Part of a small language model's weights: no biases in attention or MLP.
Each number is 500 + 40 x the weight over its row's rms, rounded and kept within 0 to 999. Layers, rows and columns count from 0. Numbers have three digits each. The size before them is the row's rms in percent of the matrix's.

# layer 9 attention query, 128x160, rms 0.118, rows 72-92, columns 0-159
067:554462471550420478459461548518498546503472510484523497594449454488515532498525469488515521507477416559484478541508577509460521515475521506534496522509511458511545411501501504375396529510574450566479495421523455549453493472499463562550435517521448553495436457487441476488438486435504476573475479476506519529459426485514504515471493602515476477494485534456533568552529518540508489502525491575425461516529435487497445528523508496515526509452486552470499476523439549450529474503507469
067:454483476516589530511545549528479437451596517465572466459466417548491543548552561546518539460492577521465549541435479530501392533488524484570505536536547559533501493490456439556518524517491469500565535497536548508470533517519520492538432528520513542479543523476562455512520526503496435494577412523504519528467550478498501444524447550531563463486528490555490481436514565473514507515533484517534497496488491528476466428496517473446484551497469453563485493542518501527562545540402495
080:520512546531432501463484540501509559522458459514532444612537514453497479469469449458536530553527480489531458516504486487504543514538494502476459505490445435492497451521492533492451498517538470565539422525516443530510524466489446511526430558412431513477447615512399488524486491465467539563472532456417531533471430540559556459440540508497496489507442491497528526572506487483553487461563458507459498558491457496501540473493511529563463520456524555446558532484472533484491467437577529
057:529512471533559534539488497484457528495497539460469473569531368459501541492533485517471432504516532499451455521472528554542495520518526479556475514491529524431487462469571513431511527460455474539509387481577479452509517488525488554476489468549463504517433490497581516589568478475536520465538478459465558508518531453419571472513525473549481440535535542532443475547616518486534526515444486538557470527458448516517490444484464485533526503468422474509492493489551465502563500465489441
121:468493498559494550475509545505496509533500507477563423607492543465499527468504449460507485525495533494480441523506505505516524534531478527543477538537490492475470450476480525538474473519506442574596393481498474541484552498516495476511440578418427536501462578488411475508518514475459465524490479495394517526442417493452545462459565519488482484473471517484558530545510500491560489468608431480502489555466484497431509459464539490571509508468475534417539556491437532500465491483555508
096:532539482527495527475486558497453534535456485496499471609512425424500538445484487462498499548546514490481526493460498522520518512545510477525462541444420483462486446504507543500486522496545516568543403539564452493505515496465493487523445543504433502504431535535479470610564493463527546451464500454474565512491455485511605488492538509471469425476477495471482516601575485499568501468515446501514466516470447526507510449470505552537472526431450522481546534447525489497505410445571439
147:542468530533478416543473505473474482562536505477519529577530592516540498489571539516494576456576518566544508423483527515549498487494545486469476503472475524565554523493478510519542519554514518503506519508521502504544527426411532479433445505531505527447479515425516572488613570480544516444459543556497495477538468465504533535487538494494498495501507541434498461510477531558530516489527514454514570537488428427519533487437524565554475506465575463488500599472437485477503451481518445
147:504504495462470504531441510515494598466447465494499586473527569524453562482541531486568568494515521540509531528504507439516597517412481491515509491486512470532518527528551492512396435490469470480556530420448474483667502541422505553480532508470493550466467500494520447538412473504489539543533518530503539591459472529522435460465499465488493524482503514480540535492515516534462534572494534530469459528529475499509568439508494519552566564482538482492497465527493531468533465514507494
156:498456452436517551477435480539460535514438452506483460534508517513531518518504538456504509524520522478506442431497447385429498457538487527575531521455569481501551492515532488495476492485560594475457475500435522544498467460562601500545481507423486505524531459448434533512466540472444519555469492508531501522569478483505454549522441553501558502516547528462504470475574436497529444506552492489521485502440475510436480466523499419547488584497433462515488586491524454485511515482429466
149:546468517518460499524418521458450531470471428511509469489502519507567504502486432516566525519566556512488468492526456479519518588466558533534632445479474467445422537525449493585474508410525478495466509456505554481477532537492551457509538536520482463523468548476510585451493522468527446492547468528470446450490561498483528460482500466558541473487426480483494481544558494501451450572504480477475472480458574499563551515535563497414544555537483508485521518549521460469462509489501569
163:451483435532467435506531504440523499567536486447540470500553524478513524564490508572530471426453453562496473517540512524497520540404507508496449460511532509529509460564506488577491552459469478506507447512415521469500490416419551434551490472508512447505504503496526523473507476469510481528510449489510519573458453558508503513527552499505525513501554481453452499556519551460436570502529600528464503427454570482457551523466489506461447471484437523397533470464554431487520509468521441
161:470582568499491484459427434556504533497460517470487555492493474407564438522436409479425529517504507453440522505445566585448495506491496541532440443445473502493508560478557513443540463539499435406561497509520503544473484513509478549532481503496526472475475561487437574490530503501438439463467463500484457498558529506481448529481494470511549502457563542463521490594514503519491533529561528556539504510505499449446511478439492485476462525467489515514472547572560487476507561552492473
158:457442499606474465497529455534446495520493512480523459442530465505489580520467418404451464551503507498544455497508468513426577493429554520527474568428521485541541586462544481549505519495521543437577461498499600458501538470506516514489521491487534539474543560518479515524491539536554485543578433456370490488534472450523546461505489497482462530494476450535544493516493497467503479480445505508486560531497484528544518497451500513549480565553526486500541479529475468470564480551556490
159:523500520470597487525474502558502564550510464517456490525514504505479526474530590471587472500444484407434506513451488544477508510532525462517444522540501425520520476543518562539555471473558494503561471497485539516564489463572509419535530476455516500533444506464503466576481461504537529474579480557484480446492524484526452456513442456477510480421496489486457526453476468587491534458490446520477543521550449518453506484478515476425535480528411596492555533454511482494454535450417487
152:515496514501497562485552542433520465535528609553550501505480469498480536496529454505506479498434485516555504562535554491536443559549504512481466490474440527439455546498461508487525481471509516537488515466415510464604541486535494528463526481526516421459515496512478514561499478553475499478475514544530561539556551521560452490435556457474553542451514491500505447537579389465480525464543500492568531583422542599521505477513487528518555551452520548481436506550486504500446547510471483
148:556474457528494471479511460462449491472445492493523548497462486537478501516451517451525546456554526461470512468496540528435478592515512499425475501592508546428502522492493482568490595526527467555487438552432519576516475510534488573545456516499524508586503478551534492490487493481454490437518477557530440469476461508492486487547512559536506459520483514546448472475478458556436631575475511553463555504472548475539520471449474546551486530530527510527513538437539581538498528540514438
160:527527510578448481550460491514560538509505486539539514488547456384503537486528575507476556489503564523480541512520455491475534492497511434532562434496531544415466492442513479519498491537450496508468391488504412490473555471525504423474468470486503562461491561477526516510491531545517529532410445480495480577424540534484473523515556486455552523504460527521473501532486478544544494498523464479555547495482586466431542417527449474490479530538463461489508498571502541413476417506491509
152:466522485508477544485435570425545467458490526509502438501451509491518470540469584501477493490596463550522469494504490461573554513470453479581419558522528564553549499504479490482512475536504512497430474446570522547546505452462508485455465503497496480484468534566519525543494437514466501475602451455550509495512491508496505485444497489546528579492504496523509437536498536528548463505509568534521588531572504561450506470492596441446581538508494563517476553485532521510488512468540588
158:490418506521537502519508536429547504401508494454525454491507477499521469502429512490550487461469535514443502545519525514589474441482496493425471510557458527516480429549456547508421437482497509463564526441549554454547523536520457532457520501433484531595459503447490487478483500465561549542431501542449520463527466485490554530447482579413495489485521513466518499537515438495529498481538507453583479467485582448546496514450580504555460438524441508512526501513541489461481476483507571
150:520556517507459444454359528526544496435545545466409530556501487555455460514482485536532455539545506408501468531460439493509477478520540560513534474540527514463522482563529458504489510551484515535483536444529490469518494484456458476524496492517540510501533526592492464499460523566454521507495470541442499515562524528436507524510472490487522406528573526422431482522465532464445471515481537449502502499480451476451438522505499544472534454535412506454544428536555463486423474460566495
164:516506458475498502437515462500427445561515524464538479528516532523517547483478466530474568495534558440498498487533544471605513497501502441515504468539548541477521454488447561517487504505460554478497496527483501472488518478526500519490472507518471525547470492530496494469385583456513544551459533508460500532593579479479454460462510444514473577454499544539499547494485520575531517486523539546461516431558468594475417522477443466453439458430517541538590535493465515471510418542578485
# layer 9 attention key, 128x160, rms 0.109, rows 72-91, columns 0-159
049:531470536551422537475528462461481493469446509531512468510485501486448541495463485493535514495525480517467495495551525483491512515512495507456440527508528462555499538529504523566561517575511520436484477620473485494546514523509409457469514547414575477495551535475453520427494476529489545493493470478531459482493523514514567474416545448530453545528469497443515528494395537413485485454475567485524519425581487492510522406523511473536471543468577503470518538564475618517468515489515545
080:445545507486587473487487496545508525511553546489527520443438520484503462526560519541487487472462531480490522519429477514509493508546516518633522472529515550441446466475465470482491522483474402526493604413491572552495515483504565488535518480560487528513523433503544464507483526458519471499542493530470512513499497467509490531537393591499504480485592452560475529562585474522513482503427427585489515578441523511479524522480472487432519481510442444527468484479488450492555515515503471
065:503485501484501529469519503471491518485441475488550518483507545447545514440444447446498504502470462525419501457468545525495567537470473455456467488483509489460543493479567503551503512548554605489430449555525484471556581509471462506522516596470430497579473530518415500491525489562521489433499493495510491595519471527511559532423516487462456524539470527419527453523497485472511453463561542469518491445518475492448523482485475486519478513487549559492501541475525604574471421494578568
086:424545507438592526526507430471491451479549469526535632434522530489440501510537510473485500490495487502508504487473439523495500503528477465521514452483460505507480469522470479622527463520475544454456560482477509450496484496491498454529623442518443465569516552549542480493525555485516511470490547554547491547559504451548450554560527463505485510476502515499538486491545545418573514502505480488510477527441489563489502460538501550449463511547507466505491514473595446466548405479515549
084:510458502546402487505474518543530519527478530506483379544509440549507457511462530551497527507502525486515481489553493484487507471477532536469500566547527495511507573477517511435518504454485425490521485462501536588464489476560496517427400547457566468446518449451494531485469434497453471536501501451439488442482512524485513465448521489518514516524459422555482532490449474583410521518489526475482530495535534460519491560477532444534536507460483524479516489572429551497455625536415497
124:514532482520537520471532589481504542500489498494541429519490519384549501422426413490550510476443552506476505517438541481477540529513504504541447488544464561451467453447540500489472533520552589588474489539597483510544558499442533542516508549525413588508505498523446514536519497499482444513501499536457523549440460492462522459484457546464428459479517444488494469522516439535513484492535441537484530452507475478412540497473480523515518476472462534538464479452438511532486424449521511
145:525496418519514538434520521460550473549517510515448507583491525523475531497522546506498484452584501544472501552511507549495469510517452436464487462413460516543512425536489503510546554502534476464526395557549398550461498577472542490505438513497523482469463460455523536516542563477496460496506516511516542455540447502480533426487524539504543467466464552424460462471471509514550486525518488481532538533446422401509515464466524539499464476563564464534440547478506477504517527428584462
143:525590470477475501543549488536544518455481526501475482500485514519504448492617567466541490529511530520536501487524503420540593547481566541485513498523462490576497499555487504481425520449521503429563530521445455468505522495428472521467523493589489591471477507472466497523517551441440441502479448530514539514392519482479497511524489461599525521382514517491544552507472479570500522544495527508420492528483474486476521476486503477537576472444542470455521516448539473469531465499462451
145:502452405461476484552470483493495482484444474510480536534457509492496522506434560469453544503473529527502505526491510397467516410550502626497534512480592545519549464522520521514508484420574529494455472480513486504489372470542569542481470536430460559498466482458436490500525483447429481506466488486497456487573487548560550517488473533511536503497537531508517455443552494479517494513526517489496467420412570523507513455487486473516460568515508497513520498525506452391496511439528509
149:550518506566475459471517569456439486461504499533517547419467483503516538491482507531553504537505560522599470508504494444506568470460591468540568467495455472424494530482489477512416488461529499468482522434495447518508493422513531519506471541479476474522530485506492527474509570498605439502493503490468395438557523441473486501552503546522557418495431483452495421528486465474454431501517431448470506509517465550499505545533497463487541474501447497462489476437555462425429481524522520
143:473506435521519473516488546474496495575552483436512390444518494483500471562523493531526521426464477534526386523561449567454486575453477523517492473509442466469503542532563530504550490431454490569523441579437455505511424480492538474507473448529528420525518447453483491531468504492532462512497518505501469586454479560503519577485544499532537484507519458469502533507557545488503501544535517477374501468490485507521551555527555505469485443458550533488504481551476443524528508452527462
150:470541430504504489461477464527519513431497493480546551456478497388493416530414458495483541477491496439498548508517549560475436512486489566535515516403483511557457518477594500470438492554490482411522545456524484537476471491467598515494478465514516498514526516423464540515507488502529476466484493542446544536531529557468505470507497402481503540528537536431495498529471523545404524500483465507517483531502551529490495453417482452480484501457575555502492515559544495567397533498501493
143:496558526519463488608516482478559460471523479450536465517476468504518555507452517438526524567534537500513447493554472534467511509504479553514477524472494492563549513451524521528501534513446456387569408506496584518518603430508543587495542461523456539519478502597492470499503532509468495512486471506464480463529445503517510443444515499463555466582480496574479505503454513491470489489480490473475500483548445503532518542397494533422497501504497495543453534575464498475595430527529481
145:501467498395473494500500434514486515560539500475434475539521558543512573524447524463484463488430514423545451523473458472536508506528513532537485551534477505511407522541539508521562514570564544532532562431479517446564430496537423505436494397497507531517493525498458503560551470502576553483475419502525429517443487458483497455496480490493532491459490481513475473399478515556522498467488456470504490515502413539464524529423495551450501470498466549522566497527507524523470531445454512
148:543505539440443526453510499466472443476525479502548467468501475544492517493506495483504480488490440480489505505528519501535499582470546444475437545508476491458518499444471479493462477507512443573546484450460576432514495555534583532452553476500528523522488510535506418533521475503435506500515543513554534591598491537524510500490489485580479445460487449500517492530497492571428488494523510452531452599396574543484504492528523535583479550385497511500441527581445515486438533503504489
144:531493447535546527491567456480468481431531493482554537548476502509556505520413522457522543462549503484563473498497471539437520543465464477483430529500504526482506454504553505496506557473476533539508451530472501521501505503466488512475490532477499473567481439592499498489450457551529511442532472516482429485412495598450470500498501589523492482463521521496510495478461473593451523536486501516479504480438539411497531484502525404608504573550509483538562472430580548533583548555507510
148:507511541574486481585476487430491465395462544513509438489541480429503535485502548527493507425488546509489523512456483475501537517511494456504503494502529466429529577474501515482540474522432496478482384548510391504516528572534518477458465419448490536482516556488496441516521476501463503444492442486541464555478520466501521518550439487505467504505499530483506538513468515471581505460472474477498495550490513446419582427523419495434521504534552515543577530595453481502455470496546464
149:469534455485490509499453502481527508550411491477467435421446500503518496528440563548464525467491492536506530513524463427544502508457489430523407539546531503501526508503500509520440539564477471446377517521527529512510467475448454497494481512495525481527470494589505492545504486511420372487500482430529507549503518501521545484411483506623479589445505529508493479504482506501504421539510508526498544529570497467523483455459544515460486472507513524517448478480512527532406578508486560
148:527487521502550568505479569446583499442503486460464477423533433505526479546378533514542462552463496496467484521500549541500533492505523449505525497531496478490509475491375480538499409511540498529590478534497496472533465510453478525478490507452487547522452509409513449468513477469545480468499506480507530487490459460448522542417543572425444528484492549504494503556532495470500553564500540549555501540548490519461578459437544518530471456464508523452493523545574549462546545483457557
145:416493512498502471481446481511515481512534482453459496575509465528492466530513480567525503502530510512489507464434520526524517466533474518541520487538521446497460480531464496494430435555407438599541465427498445500486441496480513554549504507525471502500457539591542466540489557512426497472455429544503472516457467598462504556556505478518535423547529551452477488512544546457475547504534501457504424532524528481527489450454492576493598499467456495512555472481610515494425535499523523